config.toml
n_layer = 10
d_model = 192
n_head = 6
n_kv_head = 6
head_dim = 32
d_mlp = 768
vocab_size = 2048
activation = "gelu"
norm = "layernorm"
norm_place = "pre"
norm_eps = 1e-05
positions = "learned"
qk_norm = false
attn_scale = 0.177
bias = "none"
tie_embeddings = true
parallel_block = false
init = "normal"
init_std_qkv = 0.0469
init_std_o = 0.0583
init_std_up = 0.0672
init_std_down = 0.0672
optimizer = "soap_variant"
lr = 0.00883
weight_decay = 0.0
lr_head = 0.00915
grad_clip = 0.5
warmup_steps = 200
schedule = "wsd"
decay_fraction = 1.0
decay_shape = "linear"
final_lr_fraction = 0.0
batch_tokens = 32768
seq_len = 1024
doc_mask = false
train_tokens = 149300000
steps = 4557
dataset = "wikipedia_en"
Each number is 500 + 40 x the weight over its row's rms, rounded and kept within 0 to 999. Layers, rows and columns count from 0. Numbers have three digits each. The size before them is the row's rms in percent of the matrix's.

# layer 7 MLP up, 768x192, rms 0.0672, rows 379-485, columns 64-127
094:465532484490473534371444540594530573530487534594502498480501504495517451535467447466503563503461506533534478463515522534418526527553497614405604478491413464496495461497469529531471513496544556
099:451465501522447528450447578486479466440544447517476494507500518465493416449503515510440479537513549442584446429475506492445473498465560432487493449589481528506402484453500474497499561537443516
103:514509578513578522505536506466471556454521491549442515495446552566493489514482481538442538538546482455505426499551499551510526465495508502462498453496495520536428483558528483543480501453551533
104:533512505476463564505477493462499551475507500538494443401487481525467526572486546518507528512495513416504485483502495505529542513487451468553455530474479491588493495495518542556442526528487480
102:458522497476505458456411520416544556464457542584536516485481508465507534425475513487588619533458480525504458499555549482516536505486468499597501478584475499475479541495545541521454502471466516
098:551514537543527475552531499476542457505420552529443480523396502544431478505524513534493439510579487494550456527576543480516474462486503508542522514536491460411523463517429416482512474481485507
105:510510503452420474548442491523438442524505534486462565522532510572513587539506477444509486545469492455477505489526469479388494543504458502431443425607479547489424466472506522541453506464520510
096:496489466499444523435548472483517483497426526495449449501497485531450435509581428465499519577524502477532396493450460425478467481503517478510461500540523489540547434560504534461466543547486448
101:492504511442477430513410563552509431508508440541505578520570524514460510498457465452459478495497502478533431523548481406489487539535536415473505505484498479539521486547468497511545457468508501
100:473543533518472488551559513528463461545564471501543589467532499465538472451558479515505517498530513490506473447511441493407463449364472481474519389531470516509508481535551477522477485523531528
097:499561532501606513523511592552503502470505549475545501455464533510474567553488452493521584576511452457542515461457506416501554513451504427493449450515484472502489481518534464489443538517495451
095:485473519500479537535464492480518537480477451495443464513437477527465487500580431510477479528533528520570594456491495502477463474559530471456399530479473479466499518482550532581475476529486523
096:455485496523544393503539488538538521544539524529548543566594500510508520421442537512560514446498512491489499441513484513489493562520516478505474493521491455459456492484517466544558515471505517
098:519508504450494497536550461516541519505484414529505500512501471466469515544471548538520529544495509525545492497501563468468512387498492502472553546550488527456487496542549475489505585465516508
103:526551510554475455428552482503523498409508521554452496510440513548524506486468480517480465452532519504503510521453492540459451543576466516535526476535525507510361554532518555506495481531463487
098:429430497542523497480503472524471473466490561476492539501606497569473483603514470511535527483424463477458501513546522558500522538429557495530576449426463386557452541555492510536550486547480459
098:525480484452533546490512504495509547513545500540486555532545442488525505508511529496490515494523474459443462447498580556476544452423511464528490505574511537531461488510566553529433444463521470
095:500546499507497505426546475472515488524528542551578588495534503602451481493458541524453531457410491545494568471442484390559524536518513501489495450497536526400476456464530462516557550476503547
089:470547439487498511497470450590563541462507545516487549436489520565511548471524481525534488500494470527533581503548488464427527510477504493452574459423493499475516512527484466515516575461473488
092:549575446565483491550488483485509545411568511510430500554535569496483515489460579461483503480574436528544547501476522511510520510518491477503476453518528527443461520492508525468516549491512511
097:481496503554454523485477435486451520420515526482532542554563471505464542521557430507556504502508412455488528514472526499376512478531484472466498453469464492490485508525535582454505520456478488
105:447421553485512505408488516526506466543494505481515453539443560514542503494502595464513478467507557543477506563437478486504489514509476463562462510531491433495518493509414480495446436517483503
102:462433521453485438481552558560571519467562489505534493510485535571479556585561527578502521442530546521557476493476519530507483496430464517475553524517526493493508511563518498526536445485522550
100:491482439477476483509552523491469474568499519530490480500483497484533511464492457447523480511511516557555535490481434466486572490427470565483491461512455565492489504493568479533497419513496514
105:550467457531502483520524452563509447528495495498484393493560549432523539513477495506453532540490528503470464437543471578442495581459462445543503468508495527478484461529494439505520505451524544
100:485479518481486490504447506444524531445569466511508540529478534567517469554522432479477525513501463487454475530493507500568497512474493466471535446495494528472520429501461469536475465473500494
096:553529505436480471511569508570538535458513479480483560592485561516493455552564500530516481520584515545416485496594544491479493457482423485477517426454543420501539499509502482538508542461506596
099:504491552554523451487469421509498427487495437487541511544518470567532520477532518487501589560556390527482495463528489464602510507420458499434524452519450517472532484537430554489538473469436493
096:474462497440511500525518537470500482560512453461518525528564494454481484513428508412491541437478496501429484393503504497450462442531551497454541538417475491441472499607471461561575554491440436
098:453473501477546464383533561522480548589580443476466552517534469550548502479526453500539555461543491473475519509472565517546498485474460450534404453472571499528485485488549460570534551490549451
093:466548465462471489499488492512540448519427476558513492523473594551490496503482529463497513528482512437574508543543381506465544492456502533558545472475456525543465430507434564508536438497489505
101:520599446441478456480520540560494552462481493580523515484548468479493479556480490532506531430454515525504472530537504542490470481507484517493513451509546544513452474483522499480503426530522438
104:521483517536505501472510528531501516447486510499479522502521501480459507462482484472508543487527483472505460539452522575452471484404440549517519486410494503391522485568585505527502541492472496
101:412535485498546488481486436441488608525461564552504424512536496418461446496453485539442521479487494469521529497579540436490538480475474512456454505436581537555480452515502496499482531513482492
097:562449516492517492475454519444444548544474514472534520544549517460485544495499479495518494504568536494560501558445541628456516551505491477530481466503479460512448534500495466476490541571483481
096:523545507485490475531519478480538478505490547482494546460444542461516527562421452477423511508590486454490512523451448529495536524507471499538526491531516486437474397521543495557461522491508557
098:522498447406411524524533511575456449499523507513480530426556477440519503515394467486464441501452550520438466487502503431474510590501483494575548480487455458389460524515487492524575429540550514
104:406475522535525396516481491525493475531414539539494586505512506482527562526530505511503568483448467430486499534535536487439511577549510432508520487546620505502473451515434488564458481459471412
100:467528504481495529565493492498443513504515545470469486478491477530528524505411440504545524464481528399494425542511484491502449477522512453476500553472568517451476492521578541566608460538486528
102:498545470561457498486494497515586502506528531483479487431518569526486580485548510498461516500555522533468481522530536495432502488444445498506526545474435563480534485493555503460449525520453558
097:503544538517511492524469532594528507527456483460479563473436579516463528580502499424467553462523518518517456484512492457460522531520440530560476517499474467495521459548528469508447578484432477
099:488471493487472487533533548504530512512447499505519501570487572465524519540560541552503580583485523448474545466475527477387533550505481473524568452497466533475516527496544515476536618547477560
095:507490456472447514508501511526544480513617546492538459467545472514422523478454446431447475528415530501473509558480526513487536417508470514529522504480479490529535463538515537562473470609457535
099:519573526468506452466467442500448562431520522560528549470569461562531519487539494519535522447483492554516538480513455422526646544512500555487503486517528528564515471526518528487493531516407438
102:474514431559479440458493399537456518517485534507476512495518526522544505445508559517471514422445592454566448479516451556488535515487539467498516489481457506490482497521471502508472440507506561
107:447534483532494527443463527525549536472570511486467517501549434464496532482505538487490471457537524496518462541502589508540523520546476518501525470479489483548427493452531511489556562568547517
097:505564469421531439555568497537568537537499520489551503530540437475478558517435550434511568477473383498559462476557536546488545509488526493589472474472505476462447461491498536461506476418493567
099:526538536467554430464541454496445510476486531488556553540476571447427521517474541492511457521545457527534472501507403426547503442500480463463529478566517460482498545479456451483489517518509528
123:604566518504521387438559515483484474490490446472476562541540455525424562459433534537503482435469536475541447528553468481440487483485480550482518480569475476478480502469518490484484511538540453
099:479508505465511434508464532500579527519463550493434476555426542522584531469519451532416492421445518508532487492532491523490491512434399489508517534517506494462537487551521409469479428476511489
098:462554491464509424422507525478487444452485483465499515606511427438508520505527475472485506546456485523473510507508498484459529499494477500439539552494523435483465492492489448521560457497506516
102:479505466509534465458488509512490459463487518508445494550574430496518409493541497448527529482497483511486460476442546494501509481532515503469489497530545509445500502478513494498534510482418477
094:411551510491542517546513529445527538465524501634520515451526494389475488546485495494481524462478546476456546569526503453486486491529520473415509472469505504508509481454526488543557475612504495
105:497484478494518519519526536551485531484578498499537512550539462624454544487452476466461462602478444501494487540497493428468497503461399540471513477558498442555433506490466527503531481493545533
101:570553543549501491530475520516601548523564465537469501517560429474408466464545466468491523560526453381452465540538483557466496537518531557534495459437458530448496480518482519427405455492565449
095:503511432521483497462564569491496494453432433581534494452523426478498435451546459488522559507481532521443479498474487559482497484494511533536480491476533508487506484492533529524524432475517562
105:467520470484490497500463539429432475525546458520561490502577415508484457427490461460518568530512545452421479430498514490464539503485472487485453440492524482491435553468500485511533399480478515
087:529483505592486450515529530530514517491595521548473487530421418439478514502466514504502468438528543482441441442485521511459492508521486426439512559507499544487515562462449491486480434581567445
100:530512563511563371519487518484538468509554450565440534562526558530486501466536479494538519515459581449511524546528501500459507449455473431482473516506494463495558478526490444525455509571556460
105:403504505467512431504486594540535420484525506489578516502474454433453510494546475509452540462453556471438474494527464445502389528557484504538542472564482507535458566496508504584494462499479511
091:471490522517561448565397516528506462449560462515467459508474486500502512439499571438474484498467480516540465412470487541504563465525490576518474445494496470508522420572471509488465476483509504
089:476462461499458586480491559430477487537446556515547487522488461455504507495463472470502459487545498543436533521421516460466435519527490482452468488519440536381475549587476504533473520518448498
105:502465489525436442434419463436517458514584519519498498518507539438462499464559547596464501556559526466518426541538478563451549433488468588536505508511469570474492472498516572457561548447460596
102:512466532437479496539447569498467489575485497422488577472405447502467519461427465427525512507547500472475439499505560487453532508428441447437513522480521537539465465459521443511443490419489512
107:559531467483525473375509456478420466551545505469432441463539565528473537509498466481470514561534436390571468495528562458492575529552511512501570518514481585535468550475563612510477478560515494
110:535515411499562481480541461586565438486521537501438501592535495480531499522526553512540494511512496512465537489545493520486479511424458415466498467474476512460504522510425515481497463561584573
101:477538573528475546431549541490606497509477464543496523528457493517425410499461499532504508453548453449497442519477494520514491540512561522455487437495482507511577494503505458566497553521559493
098:454515483485498454570472512492499510514383549524459511521512459529435493522534469433515477467496463497497478564496429502540478537524540438517542450441470502531552485501414504558409479517494474
098:459523498540437493488588535563426506536575556510480554511534461471532553509478497545460546487496511493511538592559529447493488454440499529473544545460534480410488492481569466495529468458521513
095:495497504515416479530577528462499545474598512445496511437473450443509526418517522559511500573531473457429416477495529588473521485466463477428516480461509549476542497468544578503486492443480568
102:405444530460424536438552509522546470472500413520486549483500537502456431475519526545512502597516431496501478523505544438426500546475481516394523544510529499474437531508526472587455570483466480
101:548459535534476560494463523462529471553545566545570524482473500508549478449492525566466579477493523518437508540403489479449565511462482483537509440599518540479467493495440439473501435529470462
103:545445552423527485530491506529555505512548527454497472508472464549498545546476449466501544539540507479506401529451500444444493495512474484464421498493506495470504576492541525511448526470520525
106:483624485525536505537545535484516507545466487506504555450516495505427428541543462559430580436454483523507525512463526539487538500469437551387489489448514532485513505510490468492566499518480567
107:539484499462532453576517496568523475591551464463521407514454473472550458566521472485516519484458568494468470436560474516578513498458462440471520442515505498530461466508557495541498554499552521
103:563534498534516463516549536467494501508487514599532499501473535454441549453509484468525470482508584417471554442506482512509501510551442488566527442543502527531481440476477482543548518502420572
091:499504528485545520505534537475490513463564483514492536485473513511499502415514544501465419475544498415576462500552497589427442458542459472469444448468518444512509499515593473505560560435522512
100:445498470474505519439479527491510481477468574527556490580530601450504500476477601447528473487534512484560502514522542499517484491419494543514521451435488502452466477489518482484494569520512546
099:476570531537430460563521565547536502528451507508493477480437491545473508518536511586473548489436462547582535496486456533464408498550529470505515506514530563491461492469454532586473471517502466
095:463521538506506511496451468470537464533444502518463506539505541545492457513537472542493590536486534496485397489456464537456480508514389398540429537393504521499457484447482518504515526492539501
102:538541424442523518511470489498523550527507534479475484522513512501450485565455546516527484502521510548507500436494468484528517473482568473473457487498437453452502495514518509459461415444492538
104:514495478455461481466495527521488521457531564537459463455508557495491414501436482441512553550486466501517470533518520489495556458602457551446507409467542477488496517490467458472460523542439407
098:539509503526501438536501435489531492464509554476495496589425437587428476523547501491509547475578549540535484501500490525491479524539499468482576542479448402437452470520549515412530561562398468
097:458511463510513595510542474516524455489474511412547500447448488519537538532538518505521528471487527475431462473476472507440452544544479484524529433552551462447476471492443459536508502553466476
095:494487485488510567480456501554576496523509417492525525484486441464468485491540483391533461567463523483518562477442507464414513471482523453471461516568514487529524461478535480413465506581525495
098:501577468458468555571518545502566478443543534475596555544508528537486520519442510525533468497510529476496501520516457529480535418511572497534520490448530448537549455512552481567567506574483468
096:496495444492518489514513496503493496470508487515545443457483490454481571481489513449481457563437510447463461477485508461502480531544485491445510466485401493508554517451471569470518539540529525
094:418470481467506504561461504517489542489486540564459508548465541503471505458451455534530499519551441551472479465562590496487506447552551563500513480502492439481501461480540538458518458505581504
086:483530510537480535461443528480510504463471460535449474515486418478467528464530525453545480538464495502540497505548431556418506602465552434461493456623484501441495424496504488539440518439490536
097:459486479499565476417492481548512410514580498470485509597534469544547504468488510498460580517553438434486472475510478519527420488418411494505464479462517501472487485484495443517458502546459533
106:553520474481533460434545516476455554549451574520479500470516529450507468505464483536539512480476448544471484567425417440439565575487496453498617482509502527486500524461447560485502587501523509
107:547510550470397516481546503532529443522505559490517400520490456532482539533482444457463545516494556560525474520506474432547492549479470490499501526443514480441460475562529564522535482498495460
108:499518474565561437501505512450530547528540481432482423495502560463492577533473486547524502490483517483493504532510471514586468611501492483603503471467563522545468425443532520449551508539449484
091:519482529563466457463499508487550464578514535461441561559511491503475501433452451506528526512496525488431507503543442565455470522465450459498548441524490441520493482484519403518463539535514556
094:509531478551487511590442453458565498555575454554500519488505454568491464517499462422519497527475471447517465488502566457485456490463471496529410499549447529509471548550461486499485467535551486
107:504499437433495557542444426514429487566520537536521567458518526496529442464514523493466547583548476579526485542514522497439465543485498527537512554401424466543486497461496464507418503537523514
095:526470482527518432500504481459538535488524455506455585497473507513540499454497418380473477432504518427488498565484398498460527496491422473549502550461512487505507477555480553591509475514454493
105:526494512549548506464479468504574439507473530492592530465532578503486543488515530425533485406550477487468424433496450523493512472537505551492450446505472435464509465551488519502474446532522513
104:463535480512448572457486505505522449554495418546538457502447475513462498435536531436498590533542433430534467519549473538477424475456466565482475486446538569534536452468440428546482518539524499
102:540539535593453522486501474595547528489518511521476588522450472497540481461538499442493470525485457454526471523525445547493572487527496527450478512497511485444477532549501477510462479522553540
105:452532557481483500519482504521475475580490477496517498463461456392467555601497545554555473492455519466472524491473459451491538490452495485535527491524501474543482484496497479553503531512483481
102:480433541481529494463508579602517539484509475500433461531428561549516499474445510489484450505413528485490505519431455443503504511496522563548512447495531483510510499544457549488514521503514471
087:526447498469534554547528508538492455496465516555489502452562489522445509576434487489497490490522529540417473472469507459506483542496503512442533499461455510436490558525541477502567453512532449
093:434480462472511540517535528508512513490473557495536506489524482493477516506518500507501533464490534423465472501540479517415417473486530526496538529511535495496510467551517472426463544516445531
096:529513435470525462564545464478527558528560513579519494448515515583425527487506508501494516465508532558541447506464537435471495487426461498509521483532446511578455527512486468565498452493573535
097:467537487533473552509510573538479524468502547513505457489498483486430493562512513504525515529508540486510471532486403461550516497550530473517530489564469476392452472463415436508493531428495460
097:538504509419396531503570476472442520508543506580559585546463545546468446470515579508513553502445471443516480416448462508446503511483535461551566528519494511562439438468488479454522504504484497
# layer 7 MLP down (transposed), 768x192, rms 0.0672, rows 379-485, columns 64-127
088:553475443511465496500500531478524542485516578463511496464587566468521493518522524581519461469552473469435525426489451453542552517501489520508441473514478439456502548513506512446497536495505477
095:567510532506510533443446419494561488541579534550495518492493577470592523464520489497505468571484591455483481495534542507505508473470474474426421523499540484474484494514513616501523471577463503
105:526552489478459406525468481478586509521437460471477593485519431553473559499585461450488454390575467428488540503533480461565520474538480503523475514452518476539524469547575525546523505588459540
100:497470508517449455437543426418464476559529459513488449513510556500523484495553504473477541523445560461460503532491481452545451459491532467471466467449445445494515488571477415488502440467562423
097:506534580469507510470435508531550493486447550563569500447539566532461509540538478440500508438550561538527488495509456524547536471485504542430394494547487460446484507476486542577528503547503537
101:503475546545434513504471508517528503540525461486449520510538503530510468462479468463519512461370496470488512490542523474523503462486528430522567476455511504518516493490480463506455572426530471
105:519487479491433485430485449576483542566525536515488470503476476452544499504476522573524478477501510515506462525467529432500482425404506526553551577591516527535552457493475548502563538532493508
097:505541513534582549550536561504492530468429493463523473464501483480481461527492606490508494449469484465505520513525541523505476483467508546477469515478558549480476525540477542515488468372490514
103:436480451507511536457537507584529474459467486494510530451438450452519467462531415509454538513522541549557447555510540461433444510533457470398510443538532547538549445514469469438529525438496514
092:501471520431473517475550467470487534428466490577489444512488515465519448457493491530477535470479448564485491559493454511473478533500593533497585436490500483427487439477412521501456498488376506
099:523505562505442528494496506558550506570476510554471437488530436506491481547527449481461501473561443507488475463484551539433523535594502519503457498519536468487524478423419513541540482573584527
097:485572530493516475525446504463486582502571433457468498535524439511484466519469516526549517552525464527488506503537454482468472474485523490572514478524463515483520519502394497441506544490524518
094:530641472477582526522388459511502594501534515458459542449471434473566424527499487479539418543501516440443510514529478454494565516442516492514502499462482465483551477494515535412486458456545485
100:509451531482542526459507557533513578521560544525516534456464457512425551404502446549488560460553491412562532477535440393524463530545548572462497538503549522516494456462519534457478472493454541
101:546511545539467505459486468490528540539564484466476579486502463517449455499474508561463492516465552510475546491539484533497536535500489559561505502501485451524486501502463537487505494476516502
098:480527458435491497549478486486450553500549496501527509479507555538527503587500496542566452496533503420509535451491546524476575526512581459520461465492501535440494400465454517489495515488519414
090:496501498533453490487488458496466448427521516460501466531468366510459474506488464464547487496528460573491536503505531509578514510434444521478478550497472544524411499508544545530490481466427335
096:480501489390500491538508514589507450482493512423518455484527493512521507486477488464523505512490521519561458465577444588473548544472525492437509537538532530600519470499494484525519533474498491
090:570502475456468487480516473490518495544481511508533525497476490572527535477459472460514437486510559483505526451453535539552528508528544482558458431532424552516404498493591542467517480480463539
093:495541440508472556465527504511480511508491524570498552504434528429461470517464500532481484470510432477522509551481546514492512518464541537521557462529482516579532565481497439530505420496592483
099:491541473446510590426531532458447561531590557493495595492520491500473463529475527456490552449505437490506498459561510535542502505433443461571582430548493545528543498470422482530471491520534464
104:519491487558559546488510479522488497471554486480502506438562513538466438396451481469498536535446522414490510449540553499470414412486421498520448590510551494493516462501536540472500547524575484
103:529482500478499528523548450501456562447532564517555501486492417453496468466475565544491550497488432510463503454495484514456437525510536392449573464563444536419454537498538452548513500493510455
097:513501484485484537488476518436531539494586534493515499626504512527565520524524529532494473511504493490574499554434455529536508476476512505432447466411531477553480500479535525524500534542470448
108:440461522491593568458487579454526496476517458547514527499464509497461497516454443506531563493493444479458527519468520530512515476523519521445516475560474518536521399517484547523548544467545519
109:474547493465546431543491530528538523509457487481479554484559505516498531515476433480456461533514563539518514557510591520537460503510532496458490570506449501510474478490503519500478473561544580
093:507523484481453557504502494442477472526484521513503471483523455467512491526522496501551522459478501554442468458519452530404508559504511486532497445448425540480459533467453504518425499526471537
100:449478582488478540510468656521474476498516521538490518535529470501535395531480476523480481519497543497509492560501500502468500498487470530459526564503532465494461467545513529453572503468557501
100:483447434527454506481486583512494542445469502546455463539440511471535495490469507480466418551553474526425403519467519486518420520481525468519545556421511471601458541465506505517509487424483514
098:489528507496552483501536490533487456526481525526436517542509537539528508492506481469442472426509516471570562563568509497507496465534548549543600499439436500519496562539489443547481500498504485
101:568488531529466509536536515490433490466386480473495523465525442457552558501470498427451548560430547515478564479547578500531507516504556462535463412471520567496447526500508461558463524476526471
101:524540490552545489517470517495572448545458505475480469484589461526520516554531400489507503419598485482538563523518556499484498532470509468451489492449491542513577607496510453454527515521461493
106:504499515515392502489468486495504425566440498574485474446499440490476569508510535491469524543486428556528536493480512521548461526465468455501453472447505481502560469507400535492506529527456530
097:527476495515541480464457442469555531534505478516457504502452493454479569477528519473501550513595491508536462526532525452532488474513462535532536602503497455508446539438478502463522522579462461
109:496506472506545477520539479552511507427475527494480503439456444513556535538527539493516488439493448558448557483570479443539529446514413567500482526551515486518449467448501494512553457519498570
095:429420430482596525503471449590479520475509432512519470503505484520463540495523502461513477471498532470499456515514561537452516513485556464489430511482560492548470498521570536510489528510450514
094:371405505468451500553534505458485467488528580491465487499599585547478401508587530436478505527497479498421577464520496521471519509519461477433491517521507529564453508517511487444502526467463494
103:526527473454498470530430493415525474462428505528550496529460460593483503562501499549419465555500471489528573527543492498538506555404479496566557564481508491459530543500486476437443533482509476
099:510445543493462499460479541583506417497519435506488445474542544578514504489527463436528441467529541472542463538473563502519498526454502522554535481510444475455454495474556472443428514511473522
107:558517470525448523487532528413459525520429424576464505511511499441500504445549476488615478533491585496517563496446431514569499482466512487472493501425521523538542471495434520504504515456528549
098:512474471498523554440531519533441504464501525580554508423560502488468437508436490434490477527556536508523518585520452490575558531544531464543498557467432510539501475488584453545582534501531490
103:536523496526453502527568440510466509426493478481551415454505501494465450489496533520513488502492473487549600537448511504540481516460517494481401536483483535510543532500527564454476542450541543
100:502547516600442482563463551474440560485571446468504496502480450496507404493453450529472522503433457484542552473523621547525456542479589509469464479559548584533544512544496456540530488441458458
103:505497492557562511521559470552548473550521515431455561459532499500558450460443537403477506552514553463528542487544576538548539434512478508451527398537495496447471556529569515540493498480567525
103:471544527560529555504452470461544551526520521489474562513520486473514462529534578535532515513462558513565540541450480531453494572552482445484555448485471552437505516528471493508507521513541523
104:530446432470634508501538457444487531499482419521488530515491436495495536503501456575523510505455524569542467437421512469513543426505503501465551526496494483574449525422566486425525510513404530
099:507521476506498523477474516440437530490504461502553566484465471506516477523476550510478503527556527501462563527465525516497468451467531571484525445451479463473509507498498449457495417489545598
100:418490507484490484519521501485543470450502439433498484499425520513477483418553556468474480465522533410485492469572484480477450470507472526519462538545529509460453464495523529451552448457515432
104:602571459522499417524445478489466500440515431482484478542469468496485614433444530533519553460469479526502431508573506485446493535436513467494449571511505421460483511427524509466500563542487448
101:566493487504485461409486459539510511485513557514491508472456525513514496520476493433557530463604517531525542426537530558546465503521459520472487595523591528519530484479552577528484438500475545
096:451528526541503483479511504472436531569517437569528490477544478428518455391496498530450480530470506455486388525475488519471504526489525400492532428433507484522523500458514548543473501498483512
098:496546493568439471478525514545476539445466468508502464466434475464515485519542456496450477466529569458475469565509507501448473496408516489506599505450542518576429584473473448468421464448509544
094:468503473440511589489506526463439445621467451515527521447551458551470578488413497558451545535545520511443527492514473531507511477478484503428454510474462489474516566448529436545401519436530522
112:472517471505451422449469442461495397532513462478490483443452512530475559506600512554515455514546454495584424466468485535501454514542518477540495493508514516459533557517470525522505471450499476
103:482496510496473560515547538483517535578499440510450496494474418566518514493612545552434452483525464451510517433525480543522495460496534588487483492523482441473457559495446497510512481483527535
097:567492515479464472424448488384491563504436539478531534541509515499481503544471477421522435437526459478524545503544514457508471519411531533419565498491520473538460558460490476550540477551517511
099:502553488474553487536494485607508501455569502484555543487502450494463587503501506527470475481490486577497558552445521524548497569504541502498499554521429496486511511525489464569496543529555582
090:504466554459552600496498481459555561563455451517491524507545462494471450499508512507582452465480459507475536544446540510530483512575545539492525442545557478500496446602442525499521602527469510
100:445499507486527492465498445493539547412510486495548530487485531498512495486578500544535468476463454484426449503466572445556527500501542481438532509505477502518485561527494512613485440504512422
104:431501606514501421414509422480506452482455498472551475480433496510421517483454508550529521524497474505506494532415446575496464486476511504526561516518490485509455533519488512528516517501480540
095:510461531532563587573470526486398540471437574526451467500443455460443470511528455506518424542502498474551549483560536509506439461459440481578454473491460476546497511455569462553470495555496507
086:525492527501492494468552515550507544501528501488490572465495528504471565452513474570460478499530535434486446449531405548535447495470443485545541534477444410467511452556558446489516502480488515
100:430489525498482448469559510460563459462483494532523480497474488537509499510450544464514477450459499523518559529403492508559429413501491526505455456461461471554450525464527486428537485474465478
099:524439520510447526446502487444532490570512477537465549540525468491518498595542454478575514448424492462460544507506529540539557473523494497534598497429537484543499496492457504501476504478540527
098:448467462500483467512512551483549458483549490497451490553517496491401471480528499538511486480477566516465527498482475493503480488518526524463529496474469536462465543491493478463590549532499497
110:560486533532543513519516500543478433578569497524527454586472476571458455494554543527477514536413540555451524549463485506496513552472482384535452570485515516488524486516525562497500459507490474
103:414491489509489512462498505480477417447517510434585493560476476464464544538555570479518494509505516504533502476454451531461465553522506504451464456518512456490531492396483519519503505490487453
094:463423525552543442509477510531518487479535511519471501442441570498566520524542564530461501435509557485555554526495544519508509473493544493481511532502488522523521551490487514545528497573476580
090:474489513497541496530473410481526477405450553580507505529533430506569465479487512429495526575488514565561424483480492490472550500499539523566520559550500474528508582471459465498497554518524515
091:513579547473517514523479498515451455521407446578493531523499446515514474515482490489445441455475515535523524521460485432563446548503498474510536549513473344408434411515437551407485527613513509
096:438469458516530531518466513468521580453463451534521497491463541463538464476546540500486538551445548535564532485497480472463466536484441532532568496517496460535430406544497507505482503476588409
101:527525453507545461508458456473485438438464421543510532502432419475449482478497498531496476493511484530510444525496509492539416452439414500507480408439552445511453514590469527419465495500430454
102:549548465466562487487548528497491566495498496404518492546536553431458508495426478516508518485495481521539531495504529474468500504480554581533439512458551535560502487502477558450525467500545436
090:469519510528477500525532519580463531518459486475540462457514549547452481581532531524389574460442505443476515489545461565511516521479436580470537558464563493500474504470497518414535488468435531
111:583428500531509536514443505525500485475497501425522532446521422461518501531566479476588516511501542469474546469523469449483532553457565501473492445502583582534506453522524526505519560468542402
109:464494490470508469509529426502421567427459575537533459497534479521524487537525486481514547529420493449530534491497548440463462539455464489445503518471502485499567437457469538490456506458452448
098:483623532535519492535440460504549505523515522552447581508516544438529515447523491532474523541416484534563568493526470487457460474560493487479496569447499546494500462535505480530472477495508504
094:530457456515539503535497484488496513447465486522507426523467539542490463460457521538522488454440439463496465491472536473525538599610597447506502516487474516523563467521537499475567498447489517
095:538452482507511437462515554512500456424490476464470479505534447503555447504385478511479469564499482566486548521547539565407478535551462505473478483495483509552502527507567492506498571474558519
093:515524497535512474464510495449521502495520539493476519539472484538466404504451531514503477552558560490519490491507513476497431532537550498590413505521493503477582510479483495471509504546521515
101:470497551510457477523492507508421496435447502462506526527577509496568575529524460535429467502465477433541510464555539520512438477508475484462489514428473549438540491533543449497507530498580491
106:541434528488480481521540513518500525512575517493482486498477497490472449439422541457557538544481501516576470485567515502433495516434543538489529496484466461509495506484507537517467498472500553
084:508472545529507543519543513503438510452457527440449510485529568573502419513473481508540549518468520503559526509552447565483574603485484540487507484484603488547489481510532458545557494429474566
099:510471494545549516532466467489530490528444411585495441464441555526552510536518520478532496505526508462480513525480479460422561523515545519466479497519530523536481543508452472483502510501434501
094:506450510460523449536480437477477461429474439460483499519514576556465509502534505572521457488516496474509472545493503521513478440464486562535501543471510461526505492474425466585561504535548510
103:504531471507499503512546502520502500542445479534502470497551508491429540531486462512514515549542481507412542486500504501533488419531517432448491528494481477505432514561558473522517450579492503
085:487486566504606543485432455437559487443553467492428537515558482513504511567479536556471483516471516555542494503504589492576540475448440509500529520543516502520513500527562495447392535557485495
081:554553534559526576512561503492557520485561515485469484442507566458527529528454438477522503490498591503467540532534467446541470553436462498513503512492477465499488496547530532591502486514556471
090:542503533515490443519552454433498455484576560509538516529566476504490539557479476497517511526484522548410409475482458470499453444458464471485536521546476534517528537430521421519532527479486516
091:449490499486466520585540513529505545484504443540532430452451421536507519580501447483555533431570547512463531492514535496461482565496523469517460439526519468449477437509459518450486510458466548
109:527474534513553455499521487489455509475517538577561496488473502513520474537502521464509522583526531429552473424480474495426503634460529498548437521498510561486560497489469475467441504504531457
102:462489473453537468495491539495495534508598533524529510435507504544402604539498527497485457585471386493523521499488508514491565454479519465516597555492519507522543503459575435424503462513518552
104:510438489380478558526423458468464503440527495497457503488442497493539476465438489498449530479492435527547471536559502499520506474572518528479486443461491450468518425487487479494507492496505504
097:474473497599554473506455548441436550514534531454502430463428526460516460470532547515516459561485497566513523589493558539524503510452502538467395480508447546510498542447583516467476515484515484
092:490482529516428499414545450528463436467466479504505451559551558443532539462445532506500585536517472467519519528505488580568486420471488501498533413458553482498475513452494484488533453452504468
108:476495515519544434497494437461557485497500568477511501518474558475481578467473409534517493473470477466481459553432512501533481504422529457477548509562485533521588550456563452507524516554545471
106:450569500442523445503530554406440482495465571436562505519532502511438490543513472525451521459509547539504490394528525471537529436464539513537438531487503512525497585485564496538473512454528465
109:586504528544520489481557461482442433525438569566508502499441581514513550482477545475506458448507470502537483496497591437470476558495503516478487487558544454452520489544470406468505455556518503
103:501517451556499485492451490505528491547518457421459519538591503479544496486527490516560487547421408521537540513478477445518525508463478505520490491452535562527521460551524531490518473510532492
105:591501483510472567525489504493487472534471470450456422469485409442506487502527522496535600475481483421460497473553481432420472474450544573547512559552549486524519533554510460504521491483588498
092:496482475484520500489422504524489567499514540534526504555461468501486463541469473535532470550543486498598525544467508554470481462447517501401502511562493551471484486501504441575562495531513492
100:492479452460476495473431471459534507522535530501489502529396535403477496525464441538501514517412412512413460546505461486602550445476530519527447440546491490520507446513492458584458604461511520
093:525497507479507481563502503507551541467543578566550459530498504510511563455500485477570520459458464484551498490478494496492471454451509526470508460486485516520558480492468543538486508492479545
092:512553497476577396448514474519484539476524494525466464502565554573538510555534521525536469501485528491541453492457567552496466493456523464479436472506561491531545517456491521507500400563447551
101:482495513539545534538431489518523520486512554509584527453496479434493507473460494544459549528495486516530513502545525484577499506465486474467436538449566473419425470439560557502543481574489525
095:524504505524478510461491494466501493477564460511537448538511507467530527483465515496558513496505423522462534514444504534490409531468461522474440472500436498497505487404450467510503416424506486
091:552505553444452492548460498450517545445490509480557497489480482579417427525531511454488488532517503544421487515468457502510493558440495524499470516524508518485465585519539470533554466472618499